python train.py --d_mlp=256 --parallel_block=false --beta2=0.95 --schedule="wsd"
Each number is 128 + 32 x the weight over the matrix's rms, rounded and kept within 0 to 255. Layers, rows and columns count from 0.

# layer 2 MLP down (transposed), 256x64, rms 0.217, rows 120-172, columns 0-63
[[152 131 162 116  86 107 123  61 176 149 148 186 147 110 110 135  72  64  70 103 142 164 111  97 146 129 172 151 116 128  82 118 143 114  74 124 183 140  97 131 168 227 131 128 133 131  90 153  54 154 167 134 216 132 100 171 191 141 126 101 173 121 146 157]
 [ 97  99  85 179 135 112  87 128 116 177 116  61 160  93 118  35 151 160 153  72 104 110 190 189  92 109 122 141 195 136  87 142 149 114 126 139 116 145 151  94 149 155 105  99 106 134 113 146 147 126  78  68 138 127  96 163 176 188 106  95 175 118 118 156]
 [121 111 115  82 183 149 146 137 190  78 106 140 107 101 139 139 135  86  98  91 154  95  81 116 127 152 143 129 119 122 132  81 158 169  65 123 177  94 156 115 136 128 123 153 133 174 114 104 123 124 117 144 109 140  74 140 131 122 142 107 129 168 121 157]
 [154 131  69 107 154 127 166 113  92 152  85  87 138  89 109 124 107 101  57 135  90 101 165 126 127 112  86 155 132  99 159  99  79 141 129 149 183 127 125  95 131 100 115 149  76  73 149  76 124 142 106 137 134 131  95 158 102 148 129 149 146  93  74 180]
 [ 99 181 104 136  96 197  99 146 169 119 202 141 146 121  87  91 154 139 148 114 160 135 175 149 164 118 157 130 178 161 121 165 117 151 134 133 132  97 138 151 153 128 110 116 162 173 170 104 116 107 148 125  60 106  93 110 101  89 120 157 156 150 163  90]
 [ 89 103  75 115 157 131 178 142 180 162 150 134 118 102 132  97 135  98 188  83 149  38  74 111 143 106 115 154 177 155 147 112 139 134 162 114  96 134 144 151 166  87  56 155 127 133  87 153 136 191 153 151 147 133  67 134 124 137 114  97 112 121 163 162]
 [130 120  79 116  96 175 120 134 153 137 158  73 123 159 148 130 150 130 170  90 104 128 129 143 139 149 186 171 159  81 161 162  93 144 124 109 114 134 119 170 111 133  98 103 118 104 136 126 122 125  73 138 151 149 147 126 113 127 145 159 104 117 196  99]
 [130 113 108 132 136 153 148  96 109 100 116 145 124  50 123 157 122 107 117 126 115  94 113 125 164 104 126 129 152 162 145 165 118 161 218  55 115 138  87 112 118 107 175 125 113 136 134 124 157 111  68 137  88 131 121 109 153 157 175  60 142 155  71 156]
 [131  80 129 194 169 136 137  96  87 163 142 108 148  92 188 139 142 120 139 126  83 116  91 127 175  99 120 104 152 120 141 114 134 139 129  78 147 129  99 172 117 118  89 113 106 173 116 181 153 140 113  93 167 138 122 120 105 151 131 142  91 141 132 160]
 [158 161 116 108 121 127 148 175 151  97  71 172 135 184  73 123 130 125 109 153 154  73 107 125  73 127  99 150  94  88 120 105  99 137 119 191 138 100 165 119 125 127 149 112 161 106 156 121  95 116 136 168 159 135 109 117 161 134 186  95 156 139 156 155]
 [171 126 123 136 147 182 102 207 158 146 101 112 100  95  87 161 166 160  91  59 122 104 122 120 153 167 135  96 130 150 132 138 125 128 169 106  90 136  87 109 120 184 145  95 131 114 109 135 111 188 137 150 185  91 132 164 122 129 119  99 196 107  55 201]
 [156 151  45 187 167 181 140 108 165 135 119  94 121 118 132 159 112 165 121  88 108 126  97 123  94  88 142  12  80 130 142  94 145 120 121 124 186 138 161 141 146 113 134 138 131 132 104 127 151  89 100 194 163 158 111 137 123 155 129  86 144  80 143 143]
 [125  90 131 146 144 126 131 192 156  76 124 184 154 148 168  97 136  92  97 109  62 136 193 137 145 125  78 105 100 162 115 169  99  99 138 114 101 106 109 152  87 176 110 142 132 144 115 162 139 107 125  95 140  57  82 138 167 179 134 102 186  62 160 157]
 [126 142 164 151 145 126 128 154 161 178 121  93 167 133 166 104  95 183 141  93 146 170 160  63 134 116 184  92 135 114  94 133 119  92 190 116  98 214  80 159 171 106 106 131 147 125  72 131 113 189 105  99 134 171 138 143  67 150 125 159 116 146 117 136]
 [128 137  87  98 156 115 105 164 150 136 106 125 145 129 100 126  83 149  89 173 171 128  95 124 152 171  90 207 123  98  77 127  17  72 137 125 152 114 185 110  94 154 146 179  87 142 115 151 142 163  94 139 103 149 115 104 119 124 175 140 103 102 140 125]
 [106 152 110  97 121  80 161 130 102 109 122 114 118  89 133  72 179 149 163  98  94  99 147  96 102 129 167 183 119 161  90 112  95  66 155  95 113 172  52 157  61  98 143 167 120 135 185 128 132 147  99 105 143 156 159 165 160 164 139 132 178 113 143 117]
 [ 85 119  84 135 133 120 132 119  89 143 160 200 123  69 106  90 147 150 142 100 143 101 170 138 132 151 130 118 134 129 139 118 157 101 163  78  94 180  94 165 140  97 107 156 110 115 150 160 145  79  40 170  92  83 177 113 103 171 159 145 150  59 130  94]
 [119 112 128 155  92  77 111 149 143 144  90 170 155  93 137  87 187 146  79  55 114 136 136 131 140 124 154 120 119 158 100 137 148 104 121  75 120 137 121 126 159 123  73 112  87 159  84 218 158 150 126 150 173  80 141 154  93 138  93 178 123 159 101 106]
 [136 141 154 160 159 142 118 142 108 119 164 145 178 109 175 138  93 148 129  63  57 137 176 126 100 102 147 165 126 130 111 149 106 126  44 170 135 112 180 184 132 184 102 180 122 118 127  79 156 112 148 105 152  64 136  96 149 133 127 147 132 128  89 187]
 [133 153 178 188 108 107  95 147  78 155 110 127 161 158 143 119 143 112 139  56  95 134 117  93 144 151 136  74  99 108 139 121 138 111 134 152 207 114 142 178 119 133 102 120  80 121 120  35  81  74  84 137 152 144 164 125 123 119 121 143 102 126 110  72]
 [ 61 121 137 136 145 152 125 165 200 146 122 114 137 138 140 118  48 126 127 132  80 103 205  94 147 110 135 138 149  99 101 133  98 108 129 155 158  95 157 159 134 128 117 131  92 122  87 157 101 138 131  68 153 132  84 170 189 141 156 124 138 157 125 122]
 [ 65 123  80 135 174 164 130 103 105 111 151 133 155 136 147 123 128 113 168 121 157  58  83 145 152 109  96 134 146 124 144 106 123 114 151 168 105 123 127 141 169  96 116 116 119 147  91 151 142 205 143 104 135 164  47 169 127  95 108  81 124 119 139 162]
 [122  69 139 122 193 120 140 140 165 139 100 126 113 112 146 141 135 162 130 139 129 108 129 129  80  52 128 171 116 115 127 102 133 207 128 112 134 114 106  86 167  73 125  90 179  99  63 166 115 139 176 138 158  90 102 130 157 136  95 148 134 127 160 101]
 [151 123  50 148 112 125  96 111 162 130 135 145 137  84  94  84 150 149 141  66 127 229 156 104 157 172 141 105 128 150 125 148 118 144 131 112  70  95  69 122  79 132  99  79  80 147 123 122 144 173  85 185 133 115 129 172 138 153 130 115 113  64 141 153]
 [111 164  36 149 142 177 127 141 168  95 105 140 149  94 154 148 116 103 137 110  97  81 127 119 194 137 158 124 152 104 147 152 114 162 107 114 120 139 106 175 130 130 138 122 115  76 104 154 121 134 105 135 106 174 110 115 109  96 128 119 148  99 197  79]
 [118 138  83 213 108 125 123 123 174 117 111 113 145 120 184 145 163 140  82 106 130 167 180  84 101 193 178 110 130 102 120 123 202 144 109 122 150 124 129 166 195 126 134 133 128 119 102 159 171 187 146  89 187 122  93 176  71 141 131 165 128  96 114 126]
 [131 174 121 102 123  84 126 127 103 148 150 168  98 156 119 150 145 173  99  81  93 162 124  69  87 129  99 129 125 142 151  81 154 168 127 145 218 121 195 112 143 113 146 114 168 129 112  50 145 163 143 118 111 112 123 115 108 118 179 177  64 152 169 141]
 [135 129 138  47 118 122 117 162 119  99  90 178 133  89 116  71 167 167 136 111  83 152  87 188 142  79  86 120  89 148 104 126 143 134  92  75 190  91 160 135 160  82 103 149 178 191 128 158 121 180 160 149 160 122 117 121 158 165 146 142 151 177 159 103]
 [ 74 173 106  54 148 166 120 128 137  78 145 132  59 116  98 105 121  90 110 131 105 186 157 129  99 129  79 173 121 107 133 119 158 111 108 154 158 108 131 126  95 110 138 127 153 222 102 111 130 108 192 115 136  45 166 158  99 145 116 141 116 160 185 126]
 [142 153  94 145 170 145 138 149 165 140  89 134 114 104  91 143 143 118 151 116 127  78 149  56 166 103 137 174 146 114 107 124 129 112 176  31 113 135  92  94  74  93 112 104 130 125 161 103 168 186 128 178 144 132  52 166 135 171 190  71 133 184 125 152]
 [156 162 148 119  60 110 124 103  83 125 104 107 173  68 147 163 107 100 189 107 150 169 115 162 150  99 142  78 137 124 133 122 158  81 196 132 142 117 200 149 147 124 125 119 139  75 109 147 150 189 114 124 109 150 178 141  89  89 160  82 107 156 143 115]
 [ 77 129 183  69 174 130 110 146 138 167 109 120 144  63 149 157 159  96 159 125 131 135 179 103 115 161 119 135 112 115 120 106 131 116 206  93 153 143 178 107 117 115 109 145  81 155 109 110 162 148  80 102 158 158 102 160 120 151  89 154 114 120  63  68]
 [102 125 123 165 139 136 129 131 163 151  75 122 148 124 115 128 131 159 123 141  59 172 144 145 129 141 120 135 173 139 139 231 123 148  83 167 105 136 115 240 177 114 125  82  64 110  96 146 138 166  92 129  79 189 119 144 138  75 200 163  60 103 127 166]
 [ 96 129 106  82 124 147 112 154 168 118 123 125 164  96  99 124 131 137 136  79 146 146 136 126  66 150 148 149  98 103 181  84 130 168 122  86 156 103  52  86  99  90 144  84  95 169  83 147 128 167  99 168 121 211 104 130 145 132 143 151 116 204  81 167]
 [174 107  85 134 133 155 147 156 146 147 115 137 142 107  92 114 162 115 124 116 137  87 118 105 141 117 118 134 184 161 150 123  65 189 139 142 142  64 114  90 122 111 160  80 151  95 137  57 181 148 144 113  90 126 168 141  87  86 166 112 196 147  74 149]
 [107 140  94 168 131 153 119 154 135  88 171  97 210  82 122 162 157 157  79 120 104 193 131  73 172 132 191  51 134 156 103  67 144 134  93  97 112 102 128 145 124 166  86 159 128 163 110  55 104 146  75  96 118 160 140 125 150 122 124 109 127 141  78 112]
 [131 162 137 144 112 127  82 184 141  80 134 104 108 166 110 113 173 160 131  98 141 191 151 139 113 133 135 123  99 130 104 142  78 146  97 182 125  62 112 150 157 138 155 149 117 127 180  77 133 141 174 124  72 163 107  95 152 132 131 164 188 121 148 124]
 [145 142 145 121 211 124 113 135 149  63 142 107 128 154  80 110  85  77  92 115  83 118 145 189 112 139 115 108 124 152 104  64 159 109 104 129 134 150 132 168 145 135 159 131 188 155 122 141  94 130 112  83 180 132 119 152 143 141  87 132 139 174 119 142]
 [104 102 137  78 162 131 146  94 151  75 130 104 104 164 115 102 116 102 121 100 177 121 122 114 110 157 139 161 130 113  84 116 195 145 121 104 112 111 148 102 165 133 171 145  81 127  66 122  93 114  90 194 186 135 137 173 123 134  83 146 112 146 160 119]
 [ 74 191 127 149 119 167  93 152 189 168 131  98 148 119 121 116 146 112 173 111  86 128 168 134 132 112 150 118 192 115 115 133  91 108 104  90 157  87  77 148  78 119 105 115 211 177 117 151 103 110 158 106 139 194 140 108 118 142 104 154 155 123 179 145]
 [183  93 148  92 101 141 155 167 126 137 104 178 143 104 127 148 106 131  96  81 143 108  52 194 129 149 151 145 102 110 150 112 140  97 115 125 140  94  76 137 200  99 169 143 162 158 121 145  94 124 138 175  61 114 147 110  41 148 102 120 146 176 170 104]
 [131  73  62 139 128 139 130 119 124 103  89 116 179 143 100 136 144 133 129 154 121 146 118 132 129 147 121 134 131 153  82 184  98 194  95 116 184 102 161  97  92 148 120 192 105 130 153  72 141 109 174 130  69 136 139  95 174  94 157 105 145 112 116 111]
 [130  99 138 140 167 182  91 138 128 122  95 156 115 115 133 120 195 152 129  69 135 101 123 123 164 103 163 105 105 160  76 149 118 199 188  86  90  70 119 121  47 192 117 125 118 165 109  77 167  91  46 115 141 149 148 149 133 140 154 160 149 124 148 162]
 [104 139 193 136 155 117 137 130 111 119 105 105 148  73 137 110 137 114  95 149 119 183 154 148 119 151 105 152  87 141 153  99 142  96 114 109 135 108 132 189 103 122  70 124 128 119  91 105 151  86 114  57 163 109 144 113 109  24 103 126  97 104 157 121]
 [ 88 116  72  63 143 169 152 124 146 140 125 148 158 108 147 117 127  78 160 126  77  97 141 139 167 132 204 114 165 123 148 177  68 173 103 137 145 123 126  90 164 116 107 118 202 134 166 129 127 154 106 123  75 178 180 146 165 127 135 126 170 131 174 124]
 [ 94 138 204 142 136 158 141 145 195  92 134 145 151 180 111 159  88  85 193 137 155  90 153 129 150 137 209 138 214 104 112 110 149 129 157 117 124 133 139 173 144 188 134 149 145 107 136 176 139 117 116  94 119 103 118 117 149 148 102 170 122 108 142 142]
 [122 117  97 114 184 119 157 162 201 150  86  90 108  96 168 103 166  65  95 148  96  51  90 106 180 131 123  51 172 177 138 134  99 151  88 138 108 113 138  85 159 128 112 179  94 179 179 215 155 162  41 149  81 179 165 176 181 172 161 117 191 138  99 169]
 [138 130 134 209 141 106 149 162 105 152 109 166 117 144 127 115  96 136 151 190 169 102 120 129 150  71  95 130 156 130 143 133  95  86 195 104 106 157 129 120  82  90 111 100 152 114 121 109 195 135 160 156 123 108 132 139  99 165 147 159 148  80 107 145]
 [156 198 115 118  81  88 112 122 167 170 109 140  98  92 137 146  99 143  57 159 129 173 143 106 151 133 171  89 102 139 102 137  79 134  50 179 108 117  49 159 154 112 122 121 136 116 163 117  69 132 109 174 113 193 111 129 130 157 117 122 128 116 132 105]
 [ 86 105 139 128 192 149 105  91 146 146  69 149 166  73 140  98 115  83 112 133  95 147 111 154  95 133 152 202  93  56 105 124 131 138  75 108 122 138 157 108 113 116 152 129  98 108  63 116 130 159 224 113 132 148 110 186  97 109 149 134 117 125 155 166]
 [ 72 171 128  90 148  47 131 111 137 176 102  94 111  88 134 154 117 160 154  66 119 131  82 114 103 120 170 134 124 171 100 157 102 133  88 102 230 127 193 133 125 123 116 187 144 106 125 146 150 138  86 121 186 110 117 160 129 145 121 208 166  83 124 156]
 [129 149 146  69  82 104 148 103 163  97 139 144 104 145  94 140  80 119 117  95  91 149 110 156 125 178 160 124 117 116 144  74 146 150 118  98 171  82 171 150 140 166 110 192  67 119 122 111 117  98 169  68 134 147 116  72 109  78 169 134 115 120  79 127]
 [128 148  57  88 128  94 168 145 140 121 108 123 141 136 134  73 162 161 173  64  87 135 159 106 115 148 121 126  78 126 158 110 103  57 128  65 164 156 101 130  69 120 109 193 165 174 110 106  89  98 134  99  78 123 203 104 104  92 169 143 130 126 179 126]]
# layer 2 MLP up, 256x64, rms 0.227, rows 121-172, columns 0-63
[[141 130 182 161 134 144 198 135  84 140 160 116 121 193  84 110 112 145 107 109 131 165 172 139 154 105 108  75  93 148 154 157 132 126 149 197 141 212  84 121 110 122 130  97 109  94 159  95 101 128 188 101  64 141 137  79 156 135  71 146  73  87 104 124]
 [151 129 135 119 134 138 177 123 147  98 125  99 157 122 153 124 137  84 140 140 121  95  59 144 135  67 152 143 101 146 140 108 128 146 126 181 147 148 144  84  87  74 170 112  96 148 105 129 140  86 136 101 115  82 110 111 184 121 181 109 118 137 122 149]
 [120 163  82 104 131 107 118 135 126  90 101 129 155  68 156 156 128 144 134 124 125 127 144 121  59  90 160 134  93 129 155 109 166 126 120 159 115 146 102  80  90  75 126  82  87  92 152 104  95  98  96 132  85 127 105 157 182 167  66 105 128 127 107 170]
 [118  94 112 115 130  77 184 108 109 153 132 141 122 142 164 178  66 112 105 107 135  63 118 124  95 129 130  98  85 104 133 143 166 145 130 128  89 146 103 134  86 136 138 136 207  93 138 215  74 109  76 150 126 103 157 104 157  89 111 104 122 110 113 137]
 [ 76 102 117 102  99 154 183  82 131 151 151  76  97 147 208 129 104 143 132 149 149  71  73  87 124  90 125 111 130 136  84 178 104  87  90 218  90 145  60 121 158 124  96  88 195 137 176 164 125 137 128  56  56 198 113 176 134 123 101 114 125 121 108 120]
 [ 91 122  89 126 152  89 182 115 150 109 112 117 115 176 131 143  60 130  94 139 135  71 125 126 133 100  84  67 110 136 122 171 154 140 121 129 122 139  99 125 112  96 140 136 174 114 118 145 124 143 161 122 120 109 121 130 114  91  99  93 105 144 154 121]
 [112 150 163 110  97 112 107 141 177 163 156 115  86 192 117  95 145 158 208 103 161 133 173 115  56 137 135 115  64 136 176  75 127 147 104 186 134 168 161 150 167 145  95 140 166 110  79 127 140 126 128 110 145 166 134 177 102  91  77 137 110 114 158 127]
 [ 94 130 146 151 107 120 113 156 131  86 166 148 132 143 106 125 153 117 129 136 111 128 164 141  76 161 128 116 114  92  89 143 132 145 140 156 105  92 156 164  95  98 125 152 137  85 121 122 173 151 106 157 141 130  84 140 143 144 153  82 139 138  66 150]
 [150 117 161 159  86 103 115 108 126 152 146 112  98 148  85 184 139 124 128 128 137 126  86 103 155 141  93 128 140  90 150 120 123 136 150 146 137 185 109 113 178 119 103  96  93 179 132 158 103 112  74 165 166 149 180 101 146 104 142 114 103 113 158 185]
 [112 116 184 125 165 131  42 163  93 116 104 108  90 132 114 126 181 167 156 144 143 140 129 129 132  76 120  87 116 193 127 116 106 111 130 198  71  63 135 128  91 127 176 110 117 126 193 119 112 107 100 141 131  62 123 155 143 154 119 133 117 169  81 170]
 [ 80 108 112 149 118 151 112  64 165 129  78 132  62 134 126 129  77 198 192 137 189 126 137 137  75  84  26  73  74 158 128 108 132  92 119 162 146 106 100 130 101 144 124 152 141 131 129 108 118  50  76 106 198 133  75 140 124 129 166 132  85 176 148 141]
 [160 157 145 114 126  69 130  83 122 118 160  66  99 114 157 151 176 149 185  89 160  92  41 171 110  97 148 171 152 118 137 169  94 113 131 147 115 138 140 155 141  97 154 140 135 120 120 209 125  89  96 139 158 222 130 154  96 111 116 127  96 155 132 114]
 [122 108 139  95  65  96 150 161 149  84  87 129 116 143 139 139 141 134 128 148 189  92 119  91 115 164 163 130 124  97  63 148 115  77 146 164 153  80 159 136 107  68 176 131 147 133 115 138 181 163 150 133  91 152 115  85 106 172 101  89 163 172 122 101]
 [128  86 130 168 148 126 155  98  97 125 119 138 125 175 197  98 116 127 132 124 136  81 147 187 186 102 176  85 120 119 124  96 171  82 146 117  96  89  77 131 137 123 178 107 131  88  99 102 115  89 119 111  56 103 101 174 116 119 109 157  64 144  98 157]
 [145 100 137  79 129 131 110 167 161 148  82  62 123  87 188 163 157 168 114  64 162 161 116 173 115 114  93 158 103 142 181 177 140 114 140 205 132 143 139 140 136 176  95 112 178 126 118 132 131 123 179  92 117 124 165 130 192 116  68 134 132  95 142 163]
 [101 116 160 124  79 124 107  79  88 138 142  76 157 184 173 123 136 148 114 106 118 167 154 112 116 157  79 157 123 111 159 121 198  45 124 127 107  54  70 143 157 138 158  65 134 106 145 146 151 157 102 144 201 148 154 135 169 137 100 129 127 104 129 135]
 [154 105 136 164  67 123 123 160 124 146 110 104 134 119 142 125 166 151 126 130 178 143 141 211 119 157 161  84  71 133 143 105 165 117 127 159 143  83 177 116  80  82 100  80 167 109 113 115 165 164  99  80 158 188 162 128 114 162 113 114 128 120 105 120]
 [138 162 102 102  98 111  95 146 149  71 112  96 101 161  87 178 159 152 106 161 180 130 140 144 104 115  94 127 105 195  97 110 108 109 123 168  99 159 161  95 139 149 129  94  85 106 164  90  85 166 145 190 122 142  70 111 112 166  71 108 122  98  82 120]
 [133 129 117  98 120 169 113 124 160 123 104 128 124 139 172 155 152 113 119 197 225 151 146 146 127 151 114 115 166 118 110 151 149  96 119 180 127 158  93 118 153 120 123 122 127 109 144 137  96 110 135 174  76  98 136 176 158 174 155  92 153 215 152 126]
 [151 113 139  99  88  90 119 128 105  59 147 133 119 131  59 132 101 140  94 118 209 162 148 121 136 166 116  98  83 178 128 130 116 102 118 218 107 122 124 136 117 116 130 106 140 160 134  99  76 144 164  94 154 193  96  79 118 126 142 130 122 136  86 144]
 [ 92 113 140  77 104 123 166 133 116 187 146 131 116 123 165 184 109  91 150  91 129  90  75 166 133  95 156  99 104 190 186 141 115 111 159 164  92 110 103 118 132 137 117 104 180 154 174 128 112 134  97  99  69 174  80 140 148 117  80 180 114 137 158 154]
 [133  73 112 119  86  68 136 117 128  91 139 129 156  98 136 133  90 121 104 147 101 103 158 157 131 119 108 153  75 140 119 112 105 150 158 161 111 155 163  95 141  56 160 124 127 159 193 101 123 120 173 126 137 145 175  60 147 134 113 117 159 131  88 141]
 [ 89 112 173 127 112 122 135 118 128 176  95 140 149 227 122 131 152 120  96 145 187  94 137 113 101 135 171 107 136 124 165  80 169 122 130 116 107 102 123  78 105 138 161  88 102 129 139 108 210 150 109  82 142 183 143 127 184  89 120  83  83 139 158 117]
 [ 98  97 110  90  68 102  93  70 152 137 116 127  88 183 142 188 125 122 108 135 160 128 167 112  53 136 105 122 124 151 138 109 181 149 119 124  76 131 148 132 108 112  86 121 132 126 130 179  77 108 128 101 146 122 138 118 110 100 126 115 133 157 126 118]
 [157  72 133 136 114 135 114 157 124 126 158  87 118 124 126 118 181 159 169 172 156 169  94 155 109 151 152  95  95 117 152 113 161  97 188 132 124  96 156 143 129  57 127 105 194 117 190 125 130 131 113 132  72 102 180 147 131 141 146 128  68  79 167 103]
 [ 62 137 131 117 141 118  97  91  41 159 129 143 130  94  85 129 102 131 226 180 137  89 126 127 139 160 174 167  74 105 115 157 134  87 154 147 110 125 147 118 130 126 108 125 171 115 138 103 103 128 154 123 153 131 150 120 157 159 120 122  69 174 119  51]
 [175 115 117 159  86 130 184 159 173  95 129 117 165 116 129 115 134 150 133 109 175 156  97 195  57 153  88 155 115 137 113 174 166 125 146 146 118 141 161 100  86  40 188  96 151 127 145 124 121 133  61  99 128 117  98 176 149 140 102 185 132 179 125 119]
 [179  99 106 115 141 117 169  88 115 147  94  95 140 164 118 133 110  91 156 151 156 121 121 174  92 105  80 144  67 122 166 134 142 160  81 117 112 109 150 127  68 172 205  66 146 107 107 178 150  76 152 138  89  85 173 110 150 147  93 131 154 144 135 118]
 [129 134 162 104 129 147 121 136  94  89 134  95 153 129 128 144 144 167 160 107 126 121  82 100 150  64  84  85  92 126  83 178 198 172 196 186 172 104 179 114 115 184 149 101 124 121 146 104 154 106 144  75 173 122 112  95 138 110  60  62 107 115 139 114]
 [129 145  98 142 122 126  97 144 231 137 146  80  70 182 150 137 101 151 184 159 118  89 140  99 117 104  57 117 151 155 149 113 146  84 110 169 118  73 118 134 113 123 168 100 223 144 126  96 206  77 128 108  90 146 106 144 152  92  98  92 153  90 123 130]
 [131 134 140  97  95  73 192 116 161 110 118 131 110 164 118 118 106 119 126 107 158 168 170 185 154  94 155 118  65 159 107  97 163 173 125 157 134 148 113  54 136 102  85 165 126 131 138  97 149  99 149 135 155 173 102 129 101 148  93 109 127 126  56 100]
 [167 124 158 165 116 133  93  35 189 104 141 110 164 203 253 218 104 178 119 212 113 194  90 175 124 122  62 164 109 164 124 180 124  99  97 167 140 134  53 135 126  91 107 105  89 119  90 144 144 138  88 110  64 173 107 158 142 104 159 128  95 174 114 143]
 [ 48 145 144 143 114  97 109 101 121 166 146 101 103 118 109 141 107 141 132 173 121 116 172 139 159 105  37  65 170 106 120 137 150 135 122 158  75 134 123 135 148 117 107 112 123 118 164 149 111  84 131  80 121  68 144 132  95 126  60 136 117  85 177  47]
 [224 133 182 184  82 160 114 142 136 107  87 128 139 133 114 144  70 145 113 150 108 111 149 150 128 140 138 100  93 163 117 147  98  92 152 128  74 123 105 145 146  78  95 121 129 103 155 151 104 129 137 149  74 103 178 141 151  91 185 140  53 124 120  97]
 [171  98 160 120  86  99 140 130 100 145 109 131 125 172 154  74 161 177 172 140  97 100  92 123 104  79 115  95 169 143  93 154 134 108 154 148 127 102 169 118  93 154  63 144 121  94 182 106 172 109 133 133 126 183 115 144 121 117 148  52 164  90 127  92]
 [ 85 129 191 167 156  89 100  90  90 177 169 117 104 104 200 198 111 151 124 104 112 140 110 140 159  61 127 160 128 111 119 126 148 116 191 105 131 156 123 121 169  96 106 113 153 103 132 144 100 120 101 125 183 131 116 154 155 100 139  79  87 139 128 118]
 [ 85 153  88 110  45 136 102 132 126 145 150 142 136 140 152 125 128 166 162 134 167 106 145 141 125  93 145 138 117 150  95 144 157 145 124 102  76 125  90 135 153  86  90 148  95  57 128 136 128 133 161 176 134 102 110 108 133  87  72  57  57 100 150 113]
 [100 104 152 107 135  97  94 143  69 178 137 107 133 146 120 119  62 149 107 151 129  90  77 147 125 124  92 146  83 150 167 126 117 162 187 142 132 155 157  70 117 109 134 114 106 166 111 124 137  77 126 165 192 100 143 107 127 137 155 111 141 146 128  90]
 [125 100 112 107  99  69 130  72  82 110 146 135 157 158 126 122 102 121 141 122 159  93 167 138 152 136  77  74  59 187 107 186 150 146 148 107  26 127 160 107  62 109 175 131 144 102 124 133 126 149  87 120 153 109  94 103 123 134 117  85 144 131 150 171]
 [130 132 175 124  85 159 153 180 127 134 179 139 145 109 155 148  44 136 115 117 136 168 117 122 130 130  96 127  89 164 109 132  81 135 199 167 109 170 157  94 163 149  77 107 170 145 130 182 115  55 108 155  93 102 182  96  77 137 122  76  80 160 134 128]
 [111 111 113 170 130 100  73  79 147 182 146 119  77 151 122 152  90 120  89 142 136  89 116 148 125 105 114 114 136  95 132 120 167  53 136  92  84 164  54  95 165 111 123 130 183 137 124 174 127 139 113  81 105 120 176 125 108 142 130 121 112 118 140 104]
 [107 146 161 128 130 132 140 161 134 177 118 123 104 121 182 109 156 169 152 119 105 148  83 166 130 118  78  92  72 127  33 157 154 122 145 123 114 144 123  98  81 184 117  54  95  69 143  76  88 126 137 136  91 119 104  84 102 155 108 112 123 182 131 171]
 [146 121 206 144  98  97 166  32 133 110  84 115  86 139 190 106 108 172 104  92 159  98  95  64 121 109 108  84 132 115 181 139 117 122 119 125  72  75 178 119 116 141 106 114 171 142 194 165 104  98 176 155 120 148 128 153 122 123 132  89 143 105 141 103]
 [ 79 104 102 134  46 123 182  83 178 112  82 114  83 166 115 113  53 165 104 206 202 105 119 112 126 143  95 108 129 105 132 152 115 152 128 119  75 100 164 153  58 106 132 114 165  93  93 209 115 109 123 123 125 140 147  55 138  95  87 125 153 141 133 142]
 [103  95 141 135 166 135  92  97 128 134 168 119  86 198 142 162 100 140 113 115 153 105 129 122 142  65 145 157  94 141  94 142 169 117 117 151 127 113 104 137 105 124 124  84  99 133 105 173 126 111 124 164 112 158  84 191 174  77  65 136  41 111 154  75]
 [110 123 161 126  94  94 124 124 137 152 130 146  74 124 195 142  73 160 132 124 206 148 134 169  73 106 151 188  74 147 151  97 109 146 150 216  72 176  90 142 152 138 153  92 187  29  81  93  78 127 146 151 129 199 124 100 137 110  81 108 113 140 163 124]
 [131 144 144  61 103  93  99 140 112 191 120 144 139 187 120 119 127 110 150 101 127 121  80 100  88  68 160 110 148  84  74  63 145 136 103 132 106  91 164  97 133  92 168 108  98 104 157 128 135 150 122 168 174 122 157  79 133 113 141 142 123 137 158 115]
 [132 127 198  86 143  65 113 107  44 121 194 137 121 120 138 107 133 138 113 134 124 126  66 185 111  61 180 128 124 176 147 117 102 132 156 135  60 114 187 122 170 115 151 141 133  78 144 185  96  72 100  88 134 121 133 145 175 159 143  81  78 116 123 152]
 [139  94 152 125  66  82 100 140 125 118  96 189 125 129 129  95  36 151 107 131 120 135 114 189  81 113 120 158 144 140 106 124 143 136 195 187 103 136 128 147 124 105  99 110 121 166 114 105 131 117 182 116 133 124 144 171 136 115 144  30 122 135 100 120]
 [116  80 142 185 133  61 159 139 140 163 128  80 140 118 119 161 122 160 149 105 127 121  99 167 107  91 106 151 142 148  86 121 135  83  79 187 146 171 129 135 140  34 128 159 131 126 202 171 127 116  95  78 162 129 126 117 159 166 117 157  61 167 169 153]
 [ 92  65 131 135 171 103 100  92  95 150 132  94 138 187 103 137  62 128 215  84 178  65 128 115 147 103 100 100  80 164  71  92 149 109 121 150 132 145 146 136 179 102 172 145 134 116 148 110 141  92 137  68  63 182 177 169 123 100  84 112  96 143  66 121]
 [178 152 168  65 133  82 100 144  96  91 144  67 138 193 171 112 146 178 148  96 147  80  96 176 118 104 130 155 125 179 151 210 135  91 142 117 139 130 146  82  79  74 116 155 155 112  94 147 146 100 140  92  52 138 147 157 120 104 118 151 116 107 171  42]]